Weights of a small transformer language model.
Size: 9 layers, 12 heads of 64 (6 for keys and values), MLP 768 SwiGLU.
Each number is 500 + 40 x the weight over its row's rms, rounded and kept within 0 to 999. Layers, rows and columns count from 0. Numbers have three digits each. The size before them is the row's rms in percent of the matrix's.

# layer 4 attention query, 768x768, rms 0.125, rows 8-63,71-127, columns 256-319
080:436526447487540520550474504474454524509529538498442523485510537588495491487484513472528518525567485491474549530553448461525478536475563514469492409489539433464510502505518553512471532533491522
087:508480560509490498451477465524524490531526521588526422541542504489395524493481514479527487461519542508504453440492539503516505477529468462503480466525516485515462457545505546526499489465547429
075:541505527479408457535408455513575546529523575516424452441574491451429512483498468557519481522530515510506463517479489514489528460454557490480544504513515486577466477531464535461560527560583518
073:450456455445544502481505522478458451519481564449503564546509488530483584534516479527536509563529486465529492538521534475510480470461549462441494442415478470446496530479492479550553474477479468
100:517468513464479473482576508522470595544408539497510559431443437545495495515462483441498462536494485458441509488485544506506544511522475458520516565498523516515524551500496580515475456474522525
095:455544532448528470483514539437524604513513487528501455504568563481514464525493549586528503494523507494594552496454568460494488476462514587440525522475448517533488463524460537511530508464525523
106:493579518524477557538441536520503529487469544517544413490428504476501510500533473470525472481507537490509529550502467512453520494481510466537552459577532568587454500515504546498510517579441520
112:499471439483526502484471481429515477487455478432498538520515524507465444400461450508550464525503491510491462494442465527466529529528521478518600448509458466516497507443523503479470458531499513
108:482580451543509512485484457497536558530452511478487543490501500532513498494460501562586483494519519520506537522572564551453496486450446532517532513467554528553519564478413518451517462445517480
111:442500517502522500492440554507503526482477464527471457523544535585468485493524495508514517470477450527506503496520530506511429514515422574427479527469520459504482558548484585532487484469537537
108:541592496550452457509552550494471463505446483513521555516542466516569492463473502476566521578517538561482533510486439533465528465557471538518471544501491483482479519495516518474498482523531557
103:491410478508522491541509547566481400530485468554499471488491492525485572425492492481536455570524508499558516522506524421566450511483533439463449442464451478507539536516569489509500446405506420
110:369428497504438510518572425469470438529526499525476583453505499504423499466471493459454442484543502478523514565498469503493540503517535489539476558488575499609434511526434539532454500498561540
107:502506498576526464502460455465519480490502460512460508435529486518489456484470491492596457432498480545463559459521556455536477479577495498476517554491436595563432535459476498503455487518456436
106:527535511587499515407535462518488425499462468420450496467529486531456484518526494534517467518488529471431494490532497501505492481509489480416545537484537406566558510515460432509559493516544523
110:521466430451445489464518541457491414493454506469548442494524514601521498508468452476566515511548465479480437429499437492486484457511450535471488512429535479475568503498548413588464460532574444
110:555446468482548540550501461531436526486481504523511434492567509474517524500459514551454512520491495485490458482528502513556501579575546461469463477542489499502483539447499432466419519530500484
114:479471515494446524491507514458513448459583499488499492551575540503425557472536476516520500524489519474431509544472453521483493493498516513526478498540583552508540473451424506485573549497591580
106:491472483510487525425528482472444471446526452485492497473464536513479525435571458538486550537485443534539504474492468475463522442434490499484516408520544509536474449473458444496441461480475502
104:502463527435502510525470509411469419576536445509455525470492525484484472511482515435561532508507476474453441504473531534494485490564560476505477581516489515498520573534487437555456588486498458
107:490472508511540507491538469536438435462496488475455474503507463464448536472535553411465425472513531577441467507440478486518538534527546422543506479502489479511512464422507473528544541506486500
103:442632443443560524523518510506509443541460565486508563450488526513557515479484503514466437513523468548495462576475521456475503484542487522545501533425520527545412463515555483530441537509455459
109:464453473473563433523503547473528470479522487515452470481488448562516483469549543515537470465483493504510517502461544430571511534514534546471445508558491473488535450464463445559480471512581511
108:504477452463533484529510514490538416470532514481461573501494517480471526562506551506499396551484444480571453531469491444434476482470532518449551543563484452485562495516516526517576501440520478
105:574508453541502477484470582482560526527421493502519557512521518437542510489486541541483499469471463458531457481524480484502510494480554483488523458481453485512498470486474552546555488426530455
112:469486517550448490508575529509484484444467509496546600473536480465506621483489537535575529469423494493520478425496446536485487485452499499524526496479459483522554481512587408613478470450522485
106:564493481388534502594486545519461534511541541470508487505456478463570481525503536496564475523560576473526481443494553446525460441581520520477538512528549499469397533512508469460500430466496537
105:506534523463449487518453471547423504451426519505498423509499489484528507534484500514512481478512553569525562480462540449512521540524502492518553485450521563544516552482524541474536470475621465
106:503516521488509473525498475496484501480528496463502460500507589529508530438449574474460497517561480617495522467413525533497437481545565455504408472575451488515552548513504477526383558524454497
110:510561544498493531449426553511468436544483478490519537494424533474512538481474477481457500483530455473554522523559546531491528511488436500497547508485522516504414438456506544482484531440489578
116:500537491550541534537475485497451529553585486508376538522516504485558490499478477474426553588480557500489480513489514505534497536525459522468488532433463475447572554549578505445557487458545516
104:513493488454539504431408526527449532614471468443475507522461488518460482484586461533480552451515420491419443503465507612542438494471495499508555496515486503476529462557518494563497488494461567
104:501512464480509537533442540490500488568503531529480516548491433557505517510535546427514492434541411426529564516573469533465486516536506447502482461484507513522498502448491539527528529514502516
106:482430554511515469486496565532501510504497470512521521454421579489504457465494492497503560496496592490594485508497520475508518510525543505522458512468624530523505463477451442447537540465476445
104:471485566542510550513452495470591486465542546480478573456379434553520488456472467487438520555501491557488550537482571497507508514506527495438548533557535519490496514464535490584487442480516475
111:508542477453532570483481501533547532522474510519563482434494525477509478472493480518519538508430521518479548503477550476505519501480473475504472565466488543477483477550463482528531489500445478
109:493509552527489486532492545530501465433536409487459457473545520559603499503508524526526486551449489534496514442501539405506494468440506471553518499446433428477495474508473521538541460505525457
105:474423474474511547516581497422495572451518456486508477505509467468453532479588507563526490471490428476551493467522547491470445514576516442441552503381506480516510495527504416491518571510514525
112:537512586579559547506488466424533535492482529510441469451491576529521457427495478506509435528452445560510516485545547582539513496498508456502520531471522452501509407438487447487530428450493487
108:534521535560489507503444448504475528510488518571503560467573527520483553483401510398513427531584465553486547457520559474428507483420551441520540594464394533470462578565468599507505500514546452
107:527487549564488553474496589501563504484506492517422516471553533477532516425537475517452514498492481512472491519507506462513533517464572474546502520493476452515559515549509569483441501487538542
109:574442513557462473521481530545540466494449442458464526476466472474515551437506467537461475466481520521485469514447497520486453449540435484506512491551461533449502522574455455490546455468450523
108:488519498567527424435526480589506554459470447485601525525561569521436535540494509516471451524517441494535523492419548525473441476459538504459462482526521498517480512553507565424499506539515476
107:552457514558482460466544468504562488500509516424510496524506487442536546588473451509491459522522452542535378534462526459559503501439498503460509503529506464479516495450500467536558504561437500
106:548531473508478520501534450534490420505487458496505591520489465473489532493445468537454489438522509508447429479559515427558464511528514511459576542426505489516463464514507515493432448600521537
111:470557492485428545534510536510475472548505491484561514441453584497490528469500527485483446463505523605448514504481475522525523523434470505493538525519483474488517469485484615541469461453459505
104:467468462485550496503509497500566536516485473559546498464518466522561507549467495536536414437461517548467454439436497514484559493492513444451585430504496508527450505508514424516547485540495500
108:583510500530431499507447586476478575587450557440398524495508555474544584510507487511552521449540529485471536504534536506571514530455482568486484459470481481461487472498461465577575518473519494
104:460479515534471493473454475483433485572521459480545534499542467617509461490557477558513513485519481600445494610483533542486477527537474487539546460440452483548484541514475562472515546519522466
113:483502586505421522487522481487559546522464540550482491565491508565529491516456463530489510492477472534489487497491496504504417528453533429484532437534469548472483502482527479531483457510492489
108:542559547581471540462547509491484408542509552530481557537484494539460494435547451478518554477475494540505553480514496390537535456478496465489498500573478487456468488468437484622503516492464482
110:450496501488491520492424453496567471467505501433500509551482501521502499427496477439497575581452447392506465511462493572468445566420462485462525515495502413435449521504458526423473557444532468
110:519505468527479520490546488475500526496505551520537491491526526466510454539502516520423540452544501488510519548517475519525538481493495563496422496490498455546425472474505546460574521489485511
104:503474473516522476515439530468586539464509450458523555543486543418533580450487542494538546568469450594520447538456512503534505480505513471504447540501477473501541478554488450508499545510537494
107:567523547471491506513434526560536523442506451490490465641459511508515493509478469545443520567481500471489509479469477540517473516450516421503488560493489502514532518460533470465495475441549462
107:505493450457573523478478525455553548468436444551585481505500544448427452548584411473484461471564504557548596451560579500505467555505517429489457518515459564500527475549477547507511476503581480
108:483518471485467474536507468561414457536535476525440465450463526436512576515429477476568461470546511559490489547511511504518503520505513521465480478536423545577487542587516531544453512517454547
080:469560517533482523507524559496551430464482539534472487472567532536515496494495485550488382520477482463520414478472506519450471454576482498503509507507481438517491549498513538503476471507501453
083:555428543443459476527521480457426428499504476440468483531476447467503529496474476512491572489478470561538543515517403490502526497537545553546569435529508469511537385586527524522452454425458532
075:552479524516529464497477444433423519510534481512481472560495418446436469449489398534506556472468542526456567491491423587518529484525527454544559433482568531505577456533502450502512531524568465
072:448637426481527501502505547495555531484466500594554524461495532538521455547545516491492482455476541497480502458563554495470492565535486458464552516503495479538421605516559452503513435540474481
096:478501519499444503485540563529549539422509564448406495577528522522442446474517507480527537522528554515442487454519490567570471499501478528476443522489530473496553427475551541494590443538489502
098:478570501428547494541491473468459540506476520540516442539437471563529491482536503476532576491414493492574555477516547493565488495485515431472561545496516506513503482526481495511450560485523536
105:469503512511506478547544541607529500496564543554561453569480528468503499494506503486461483522462527486444517465451495505531542479485394517556463413442526506473524599491512549481428532512472444
103:443479489528472528565435586495547483463459445549491479548475543503498540480446455542518533545416520459512467536518513562511483481545539475461550471488447512489468474411521539535565499485521472
107:518513545470496504503473487500515534538441568539451533517493483475494507502468522527437513533479589481492461559502461439524472536495522468443537434541481408546513571425519518443511529529455485
105:462459528509467531471511476470487539447524505476526514461442499492475497452513541461535395517484424516500498556454476505522540558426531459514546480529528444402527504577448680540497408529529511
104:555517433443579478526545527507473540457473438531483465474458490554489478516471470501510518454505517519534500531506440568450458502518511551490542487448525512502509488480554516537535474501461435
107:435516555523577513456538484477461490492436569531511519510442553551518510455457498521470520500494479514539495513483441547524540556512502538452466460466514532477505438505520478443493561542442522
107:414502543505540543533510477503478448510501487510453501461478488485508495479504402476496450512497448522493469533500451557525515496420545454519486535546580534578414394525499469543546501525517465
104:456467497512439542483521479462501462511541481441441448516500463491534482536529484476497438473538538566471493519463509489427549518403517485539507543529506473486477484521502513466562541483491537
105:502535495423495578508435496489541530507439458434511464484421466507516488553493506520422520495422503540452454539433440512531472522535490419481509493454488503503436529471526512429497451478519472
105:500543499483469498450524467524614547534509499556491505452480423470523581467438533517573490515482522548432450482493443498513446426552508502444509521563521398536495502468549539552497520472485539
108:511403541485485444501458511507571560465569435468502596459549491467517440520525516500470539531498530542516466507559441541492525531497531549515535517508517530460516527435502544509597518513516498
108:610529534458488550452470517564487453517544541532455515530569506462487516455480489556516458471497465430507437473509476501525564593473547516554462528564526533463432498508482491523473479536541526
103:498490476531517460525488478446505552486501483518527474485493412497497529543580476515470504541430470565514519526452453521526459495495420488530506476462526510577504597539454444486460532593517459
103:575527507498469529493504466460571523523503506543437512426481488492523456489535504519500469549531527479469505547501481582524492477473488433508549507422479542548501598447444463485461545525508492
110:477506488546511546452457467397536603512455509455518497443536503469548465558531493473441525500488495464455464534444484437498460519532492523550524547584502502473515482563572443431437459451538410
109:509424505458525511531584531504509531429520548523538507512495485531518543510571464498527505524477511543569508519506493498472460515506527408455488471439502454509554491472495503483499434495458496
106:555530516489465497525514515514513424487524455511467517540501413523530468537539503446653443609469496493519489539491466520446534438441501505527559486465572479469462508560499484540420499516544461
104:498485394514490502535474530488490445443500498507470461465435484503513514492533559515467456486502548512469448491473529489452552522543514600466542476492535489406522441460493537511537441533556487
108:438525547500516498480515462586575453519541450432489442455494534460534458503471496467480481411466493487505433509394513482478579485553530509514459556481469551474549568524541566429480538484539507
106:464510474447469495527517537537460444530518480524492510541465466480621415522463514502513472510499441512544430482518413434517599504501513485490486472509516447537547520383531492536520499541583488
111:475481591444453498446565495476553475486504468509520466488507527486515522499451523471552491521504570488463474484468501457484494480523481504479487498537497451480535519490526556522561530529494492
105:476480512488476480479448533582535475541407542568478489469510507493462514519602518511461469545500495559544552521475492410535431546499421465450399546560478523496463501464485483453470507487498473
108:467484506426435540454486533594542476516554611535465571536451504534495498492523501506490520474506555507479467495476503588505596556470553467438570490555549478465473498479524491506507536487470502
102:440421448511493451434498473524496490484443426546538458491536498516487422497577499533534493512529504492497509386437494505520577546530502493409518501489479431460462528505558498510493505502495477
105:445588553461475534416545433514483446500517478434506467431438535522603532577438532522514492489467515468568486504453474489471474461486511481480453474545530492562516546481472521485484502410499511
106:448449559498406527452544507491504572503442488472490479492492507527525493482587472456489499580475564512478445506472498534476518466506526419535422491533507495540465537538518493490491442500517486
105:469566519427621520498548477465437525463552439495558498439495439519507480544506451571446482443482479515562470577523499422451477500537457506509520530509511508443532493513574456627478530426542506
109:533442463538520510559506530463507555467513528545479567559515467482444518509548591434561590556490498494512548489474556533477523540437511506523484484501510591508406492505532480483533571534434536
105:505520513551487448366467484418445501428533537560489480448538459497532552532459518525547471445491513492476492495553482532530477495513562487509447453543541516523453503560459496510453541440515560
114:604513549525538416548509524472453502570551471483545489490467454463542512531432462522511488506512542521560534486447504492528478516474477406545499547494472381483523445512523459515468592488464488
105:460521461470453512564481458436541547448514518488476513440518461524566461414505532530544553481521455521529474440481534516540521528484488481446455507479479508519538565538479663543549475530526486
104:485569477481576503428419486544444548508507501500478489546503566524506509496510535480491500476466437485524614511498457474500435445574558540538492496438466566596481453526522466513571504559488476
106:450518535500428541528591545454549554535474558515485508530485500480514530508604487482507426519473532503496579511460548558480480541474498480659518550460437466523498420525585474491556524494484510
108:429493477466542502468480445451515556450499446541505474532527467420477468438507543510538489488571531494491554510449535481501484461456468489468511472441530460456504461495504488526529565552556490
105:513562519514532385527475568500516465530458586478537527508524522539526524531492466485518449517518522437518435442541467479501505536493378470493517530518468499463482485434496518549503525531496480
100:506486447571480532536526429444440519500454474540556481495564544455538570467436474538475532479500513402518532530523490416552467513524539476504510527526570517480494582501415471454483540578542549
109:464544503509508477491519435486484536499535473511475513509452456509446462499542517513451455494506472459558524502475478549547487532572454497502503559462406527504505445482498427460455484486509581
108:512537518504443462509556430489579507522514484535533484530520494518582496538442553443549477494415573494524472425445510504463450455503534563420499456538450423496552450523497495494581461518517539
108:531533501537517492523493472457545541520519524491526544532453452519463445532566511477466496490465456472487487436518523412480525548462533534453521474393461565485466442526518506504509514548518483
111:523471446545523444474519464550437522528522479501550480501480478415532490483572480522486536449561573500471495415537477423498543456506443480492524474483527514494493410560480503438474511556486506
105:508395484482441487476529508449499542549483495524531436488501499492510591530487467473474522493488463528475451483497442470490445497539509488503493457577525516449469557458449495518489487420508472
107:419569480475526497446454504516419575440508447542482452461414537436540556478446471498521504520499525539569528523485456525468515504465523532510473486520526488600476512593506505487481517488506489
108:453514440537514491515519540478498545485519442504522525467562504473512475529561466500468565443525467514467530555560558487483495521448516521500524482465541534513505464470497443561427475541534490
109:496509410565483501576518492482494494471480469526517584474529496475507479496469550504503459522527473473551461487549411500510435529534505563544496566481463509431576523451460468505526469582496395
107:573471400468505530488556556430599444445489421622519520475439374547471458494407541458531480468501428566549466460527497538497513392453441494456544480491459555476505480447490438537540517520532536
104:607432428538503475503451500496489486521534451472519506528481439597509488519408551477551504443441544493503515498500557530559507457527447501510482448525521447509563541526531483445528493451527456
100:486490548491441465540487522537504522566513534533552464523529513537431574488510450487433481548469515445462461466493558546453465407491414426487484521502475447538496548511523502513516521554509513
108:530451444498523541504475532436457509469546443491500552523506545509447481468482501559499501526550499527546465511422551424494469490567618573549513489461536449467525527401525473493481541496519513
106:483483553515432563483476543498588456464539467467418469465580442499405509449465454522501507580540466475538458486523473477494539462523408556508504483511526549489540512570462519527565502518559486
104:485525427500464481495491567428522456470435483506476509518478494551500575523584532550542520542463447493571519496487471497483494482496533489539532543515489462521511503527514543554582586472544497
# layer 4 attention key, 384x768, rms 0.12, rows 7-63, columns 256-319
110:471538544485493480495513555521416530492512477466471535466557537479488442486453397401499540563494500447545533498511524480544503553554459422499503548509474504459544508494442460478494488525491418
086:518493506479534497489520517483429506469549496465517476494504503503429571489499533532481450471511517555466526486540557558483476480501528493513487565521487490504517469557558409517539485471480465
094:469459541471417515445469460484517458520505517510468498601538497421526494483547488545532488499555536468504453513434447544521496463469510539464531424569470526523482519453495514546489547507572494
095:500401512466384498500538480455464506483536441479509448461606432465546526464519515532463539416573537488479474533483456504481456532452472563521426440574474481479540549493441504510539444562581480
086:495526384516535476557466552505594505545495467492483448517467523496500429522469550578501462506513540550509455493440473487473585479469527533583502518554464537558491502472476530449516487504516519
096:517509530438447511503521550513524573499501543512514533542475480496539518513531527487514576535450467502599466491580453499465466442474459507503496549534493514453466508536452420491481601443555449
100:451576499492615488443451503500459520480523489543493534429506538560498483505462467482500441447523466530471555474572469481478492445554535518485475528380500528499518514560513502517434459498373494
103:447414494489527513469490421534514463557533457460523501522529499489473543476499473511493501559502502524458573576460509534518499507544500523459499524493521451498477467500581488536474564451446460
104:528396519506484524506552453463521533546516489535412441493550579502453500462535452474499499592557495515510446468483461533465545493562504553516459535486437542572447499555481496467570541559537486
105:494494457562448492507528533480484459442539487536594527447483520526533497439497518494508471492494577515547487468489523465531497573481561553493451503581478529477458470511530487584516489536478511
107:488517504380531479487501582479458438408481514404508486471520529460489457475400462497515587497516526510506524474454457482385473521568509499531532529447533429444484509501451444550519501469515498
107:471493438507466438516477578463584546512540513503530525571492507503525576523531515487485461512444488425543471491493555545490528538504463483431539531534540514572513547538453535456464526554510517
106:510469498391519493524505468423489558509522563476569400520489485454512507520524462440536559533539444467582540472480558616439621509463533489540521528459494488434513506518548486579467476543521411
106:536579400555461485521468519558505559531512547538529475472486510521551456491495583549552543467495507480473519441510549487491543488510441490424456516502463529468488513477493497495404539591462547
102:508525501457556477542521501470433451494481494454539513607471446466518507538541500469461493516509517526502461474412517459462562562540447475472525505510546444492504469473534434479502472477463516
104:472516494540488405508424428453553470500516442591492544497549495450475514479507478439476435487527458511444484434486489521581501487437506559509538493540535490471501461483543515533533554466467494
102:430512517480553408455437400564469525444561515494463553489439525487526450508490429534508519439514483467545615448462508478486519479519516497457496463577525480476533505477491463456479470506418487
105:571482507515512581597458548475475507425453467518535448424543539502539521511463506479443551538479464576494470558462486446497428529522509472505540561547506551557538542521516507438466452460535461
103:572555513524434493516548533534475485485509499488474515578495551441506494489495441511495465456525513539560385491582469493518528499480516538485589529477476448539444504451518592417528466462514496
102:532452555481532594527467538557433483438546461486541499516514503528452529492545498471424558496444511476488419551493510552484453524541571524447527480494449501464467522555527447542481510505523496
101:528537475514452473513498510614448520482480526564465525455466473485466564473443501510529535505486515491531418453488420487606507519513487538469470538536538545463477524500489441444512566444639598
104:564446539486502452522479480577511506506510446490563411484495532479504529455509512502472534550524585512533371476490397572426506463449514484532523501460500485491458566494474509497470513460584502
101:519482465517457532392473416520452488536607444445459517486461419491530509491513508479437477497510544528579462538520449502413574490432576541512534576506499495531488425530468485477503500476543560
107:576441461528476550536491465425510557518442539439560532505472482518435489468508457533480516584503504488475442529483513544483466512454527501576523536447497452540536497481459495510571476465506473
107:510460490512433524485487534518548501518493508412556537517480418475570568508501471519489516469477493439477458556567499460465552468471581539558486512553523525522515523512493459547465474522576520
098:467403499468502530415539499438494532550512504545516468533514548410524464489505532414535477533599568490404587471467466503540520537465541534497489519482474574534542505417520515535508498544451426
111:525511450522496532496471472496511483510529403534480496481477520463422455486520554481441505542527536497484401591448563482463519461540542544498463487575494474491529502575485459530555520581545492
105:497447473527552572495541499558532479520499534475472470505486512585427463562580480529527491508407513544456459564480531446491479508474463493525527472475491476475572508464535468475489501506480447
101:486552564555592498499532528461487558457498479521518527494499470490533495534500434475556478506475473563500511523467524454412416511493515465488488479468574528518539534482496456491496520473490465
109:562508518500559498469501508494440498473496414482567423499523471476490546470494479488487487390415534491531595515540567459470490461498462501473535490470494512497480464493594500554507514501525533
104:514536559529556531557460454568518518516515525484532514471571493525539542448494471527472531500507459533551532503474513478485514501537505491519469484471522540537554543516531477527446470586528542
108:504489522498564521459492460461520542517438599487489467450505450534481468525462544505499505538499485520552434476509582559525522464541469487605500514523477507446456641446455599515506528487532484
102:498456510475556541508472539451456548524499522478524526455517442536513507537433445539461535468506470548527480502503486494501507478516488487534471535407481469493516457510526541416439582444517480
108:477522444525487535492468479512527457491406518494549535470536546520505469536498495514469524478473515497535500445474540492368472511467527425513472475484546505441521468523481526501495452515514502
105:487449486465519525500432470561449486501531546496524478487538481464489493505505452518477471488486534528442480458552455487541439483481491516498537570499429475473471447471504470497526483425528502
105:549497509537537472538456540505501515601479494505506496488504485512471451607482464434453444519466475450522472510553540516459474509512519530537492423517466491449567542448487564534500506554467561
108:483493483507555518479492449510495506523543528621578448487509526507505423545531526500445476459513462470489599500525548515511532521444513411475483551504485495453468461488483557437483443450489459
106:537516538524435468527497512446502465569470515480454459550513463500464482539481504487491505487505460434426505565528470504503420475466541607530474439508510430473538464470484465494554505502530520
103:549474459510456448494501446533484585476536513518495535501521490491549434443489554398482494510511532506567573429479491498489421491480484491460564525579412538561497484466584506562405524429458532
107:547506468505571526547572482573489486510522461566575529480521450418563416539503536482482502503500444490564500593593490478535496485538482482532507522473463460465504498430503467449429527511535500
107:484482546496514539508502464482497535460567543544551470468477478542493453511426486499508536458470495476529543483612481518442513439523481495544500525453515461469510530572474475507511507439453478
110:469421469574467493489473564486412547511539535582472504486501522483457470490552528473542523546511511443551562522541518509573489474417464530461451499493440509467539473480480457475504490500461557
103:420492476511488487521434490523521491512484484524523455461505582473566439604471532486497520474492498532534461434498515478536513511506548528518469505480573549452552401466547525521419488525511484
101:514529529477491478490507534416496435450542452542525531499532495443426577477491461410500540509473544500506520476598440475520476457573566491444554549493534517510553480514418546465511477484522450
104:414455499449526507488528594492524483479463484524486524531481434512525511567496496477479517487480441518457462511464405509415449504517494484510514558466541439481581488519529521583500491410486487
101:506482391510363518477493501535523468479494490519493515504530487448454541499528492516543497474434496525471485450507547501469521451551486491486454475590541526532500535481552488534470547489508490
111:555503545461485477525412557524478520542488470422519469462530531439509545464513457455517531543452420518550497455512461491504538409488476529517474467461502526471543527540531474438514517477547509
106:511453518538400525500506505485489472423504486508577515472574524579412423464531464528559492475537485517501410600469538435454497461470420545575472501461516389511560486537450548579463471545558497
101:427514475515529513526572503495508394495510525459533473569489519543448473516507437495506568463482520482453570497471479530519388496471521607535474525445455493354486529478552500492518499444487517
104:563615521499458482539502440454577427490511473525487453464541576443479528485479530517505442432450588476524496538482541433471540480468542463555495479455462521559538536548485528488434465527510442
111:481491504513590491490452466458456453518529532567503464490478504525516542455512567499498500509439518460438504551543478465545498495417443476477463455574525523490488440534516548488497518437458450
106:375483523496521514493499503511536522481537453491422504434516554446552537463539504454454532505509499399503484424476530561453499506507419533479529540539538581530546506547532579491496498505501535
108:606429416493455452514549502475497500533523464526479464578520456475576444498609553551442546544484478461489429499506510444552615425577507516473528544546620546436525415448525465534535546550535508
107:512582477456496503481556565508525447471470465519521511516473495429604457474474589506501479444463518455504554535462478535551512437518487506434528558503508534455566475469506485515443525478528467
104:530472488550451530533421519518471449524468446460544462496510496586466512556528542473555464495420506572493390530533497505529622511542510490389468524483475490471516573490487521430633484494475568
108:455503449476515537489495549440429477541470455531482546539512477513485517482546484481555461484485561460447463562518537521554421466497469536434458498478524514543488521477505557528466537525530468
102:434610549438486489487575546573516485573481507471509570559486493443457441496451507490547617479531443514499556456530461463549538472487551499472526448480579458523467538476491518462559522444385449
# layer 4 attention value, 384x768, rms 0.126, rows 0-14, columns 256-319
108:461536521467438489603477490494542537507476472543438502496467546548484502523510537513533436543518582467463513509526535543463548526482470512566443542494448468462484559501464507550466501574470478
105:527544465518485463510512507534468525487535539499529524427499473512575474528440497499452453470519559413388471485504485460462520457493594534576579548481547495505517455552559496418518508464553519
107:514474495468501496580549482556486580483534481535492527475511456460556449494520511553550523397511510513555525529466521503504488468531480526518449449513444535476456501513526482517530432475446558
107:468556486528460489525444534463515542447475514473524500500517533481526440496485454444447478487499566465519548478493455577509399529467543421488528487569517537524511498481493456485589488448504486
107:515463537509492513483459522493479527525422484537511499513481391516482442481481501543499543491515516474553494481494512526459510528455507511472507545500565534489446528517493601499568526486473467
108:512523513501477560538469493458466453579483532532565618484467487564526521455530453485426500542455465519518517513455555490542501431513480507539528541522477541526478444538524522517520591510475589
109:530488483562589528501548403396518471593444551504417552542561513467529496610455492470492549491529506471568430505567446503546491489545510562498524509530585436507506560456531489444440510523477472
107:443560448466504526464462509535544451478547525512474448545492558463446475521532568464545567505491457507505507548502511502525472481544505491566450507575556475502524510451550582469529518468567500
109:486429476572450466450556490501456490495484425469558415491447519548509465468514523470474586457538419452451524542473477538473530479492509476376538481502542505522496485499635439459550544478490532
106:517557502448520476506484541477539579525497482462481522480555442544503523471421520483441504522429466479540504472532500440507480507492479499553495442521546419491548523536494524491499452477497545
113:425457432442496443421483504469566515551467388503472444513479584474417414463500513582504477527488548479548468462532492547525503497544396461499629431500582533516478491483537423520542557489487456
109:506530490511520556508476472441490544490466498491530478472527413521570525581548482516465488459508445481457476423542580496453453509574469457449498441513524464534483498524471568606449559517473528
112:501497537516516481575509499505533462400536515534507487566501446502480439534461486511467545518514526492450487541485513509523535520512503474542536531480502480463563447529579482524547491463523451
107:530507462537474460482469494455523490541574482507464535535455458520523499561525433486532544544506524494418529473531499573566496522512576547528467520524485522504425506521484505467450503552456512
111:536539513448500502488572554486455487482509512510468576472559487448497541525470540506487512511475490487522512521456404511544478514510522474520456498521567489547498555474416532471462467430534531
# layer 4 attention output (transposed), 768x768, rms 0.163, rows 0-14,64-77, columns 256-319
111:455530435517526489521518495563557532425522544526445500495437560485517470404534485477539427606570597518504542503535492472472495466568426481440478501549543512423528537441534480532493501497438491
108:548554462557544521457543510462490503500451490533417538502553537514478356515533495432475540516517473504502471498520505495526488531425487574417502507520495485546498530531562491489530469456514535
111:568471427580432512518523488516489489518482514469602496503544555494485434544522546595455488482536521522515495494513564587571493518506536523461551544504428539507436513471530447540508547494470447
110:462450492532502580500472543480557511493474521493521523515557496446561559606518510448466495457423539533454550480505495531510473404429515484487505501537531490440493479472480462494544492412495485
110:504470490499559404548482486532504528609505506455475434451530492456499524456475457508461491543559516480507487483473535459470514539511457511514461467477501591508526501461497492500467503555446519
113:487536602567456455609577472539453458511519480484470428486497485519461448477569521540436570509479565498504488530476567523516498497566518449516561545491461501537507502479528522510493531485489581
113:487492511497507503552550520514470474542560527586448476507559476469444450490483557545407573562522515477491492533505447478559488549439532434520565441490536471488510421478557519548508505489484491
109:507483527418499554537565507472524499528508530540535477430503525532532484548513482475477502450458493438529540499554447489502556442473521469479464546481473487477513571516524530531553514460447534
114:521492482565461443514477471512496547511543453524506459493497550488541538463531474500528474468464529494515570435522514581415490543480509476533521449515480475539451548453520545545519436485458576
107:485438495515545538476502506448478454510487478438446498493504501482539530499470504443535515520521547405528413545503547537495560480515466441484476421525476448526396526470470480495513431523502500
116:470467450556523498487450472521530549553529570496525455519465473523496538520516470462485538513509480483508705478490460505565485412489493525427494543496547532451474491487497450555609510486498520
111:553505467507525448562538511513450541467483527513489484515518480475510516475547491458473488520449558472523575512564482521466475538478539444517550488468514488491507457422501534523547515504541520
111:467431500489474465518504433533570475519432491549461505493477515536457481510492562570520490563535586543520429515495501523480417487507432440484477495502482562511494511493425554539501492599512449
111:464548480383505526552520479571492490527546457580490425530421553493429552456536521531449570497527497469534446443475466506455581483512490518517488498468539532472423500513502569545480512488478451
110:519508484517544512512534502484472496544529581527559520526502479543474499415568531387536469422541521551468441520477480502593521538518474498441491484494466507503543481486522528484518532494531545
101:459455430504538493524517503481461499539551502468477525558484540516537515553545532512570479439504426513472481527439581439481487553546530444581474457499485501473550520504530500511519510513525464
093:481439520507415517514479514435475478501499503552571443532472509548508543459489484459468509513503472487498549478554411561469522512473519515497509431542458547427477441638495524457447556453480449
098:582586602444516466510520498513487532552444442478469513520515519562429525546493456518436539572486489536483488535523387484516533514506480486513542488543554378461433515544563530436528472448539489
097:512550476469529471474574532464521486566515461478527516558515411564439445542540547505546474484413501509489538522511455589527545605462454469559499512542509480466553495552553540483496435525504520
099:471509561430485522488522486494527493573530468517456464540532546501526596510550491428515462415593416598509586524524558448474459483420502518502494491452463437475516495538503373459499472491489499
099:499488425447515474428507548516502517491500495577537468531531493449483543595518584519538490463505501502526525523559517495502559580456546482494495468536520479464448500446449444562564492506497485
098:505548528479479482499474488483518479463612544506479459424476554482521506478526477448533458501504474506523415511487440477521488507497465516509457526467500508464490401499529506529448532526498455
099:471488465565574456464449483516493529450536421477535546502486528476520497452525486512484462453490507493500418468453566549506520504533506435486456471485531461435495490537523461526497514588516493
097:538533531431532563574525486583461481507473484544491505441507458515517460487477513519486502545506524499535369562474563524514533568457385531504527531561490484461569473513504466495587528474434535
098:501471490460511511500424508549549457440509532486497513539479499438457433511485506514475562413521518523518494561508466537485540472568493472417506554371481499477567519427551494518445453483517451
092:433528519527502539558483513550410478536539498508524494476549481483534538502539436474470554485418538490500544591550608458432511515535534562558513454506468480551467499482450487482457479556466517
100:517515468463458475461516454536485436517466441504487489507461566498449525514528495509574469479458481481466699464543409523485507505567560485613522500577523493501541542476451470422484440507485586
106:544526560471469489451481560478481478485538483508484515455523491391501506527486470546479526458470440497491476477499484466497470549567506486438534534507540513466584499507456568450491511477501502
093:462488509507516449437490426431492560441488515519561579430550490464479539522527582428552434495408519481547462515527488506506541501525535455465499494466503493516545466541548466541516510512475462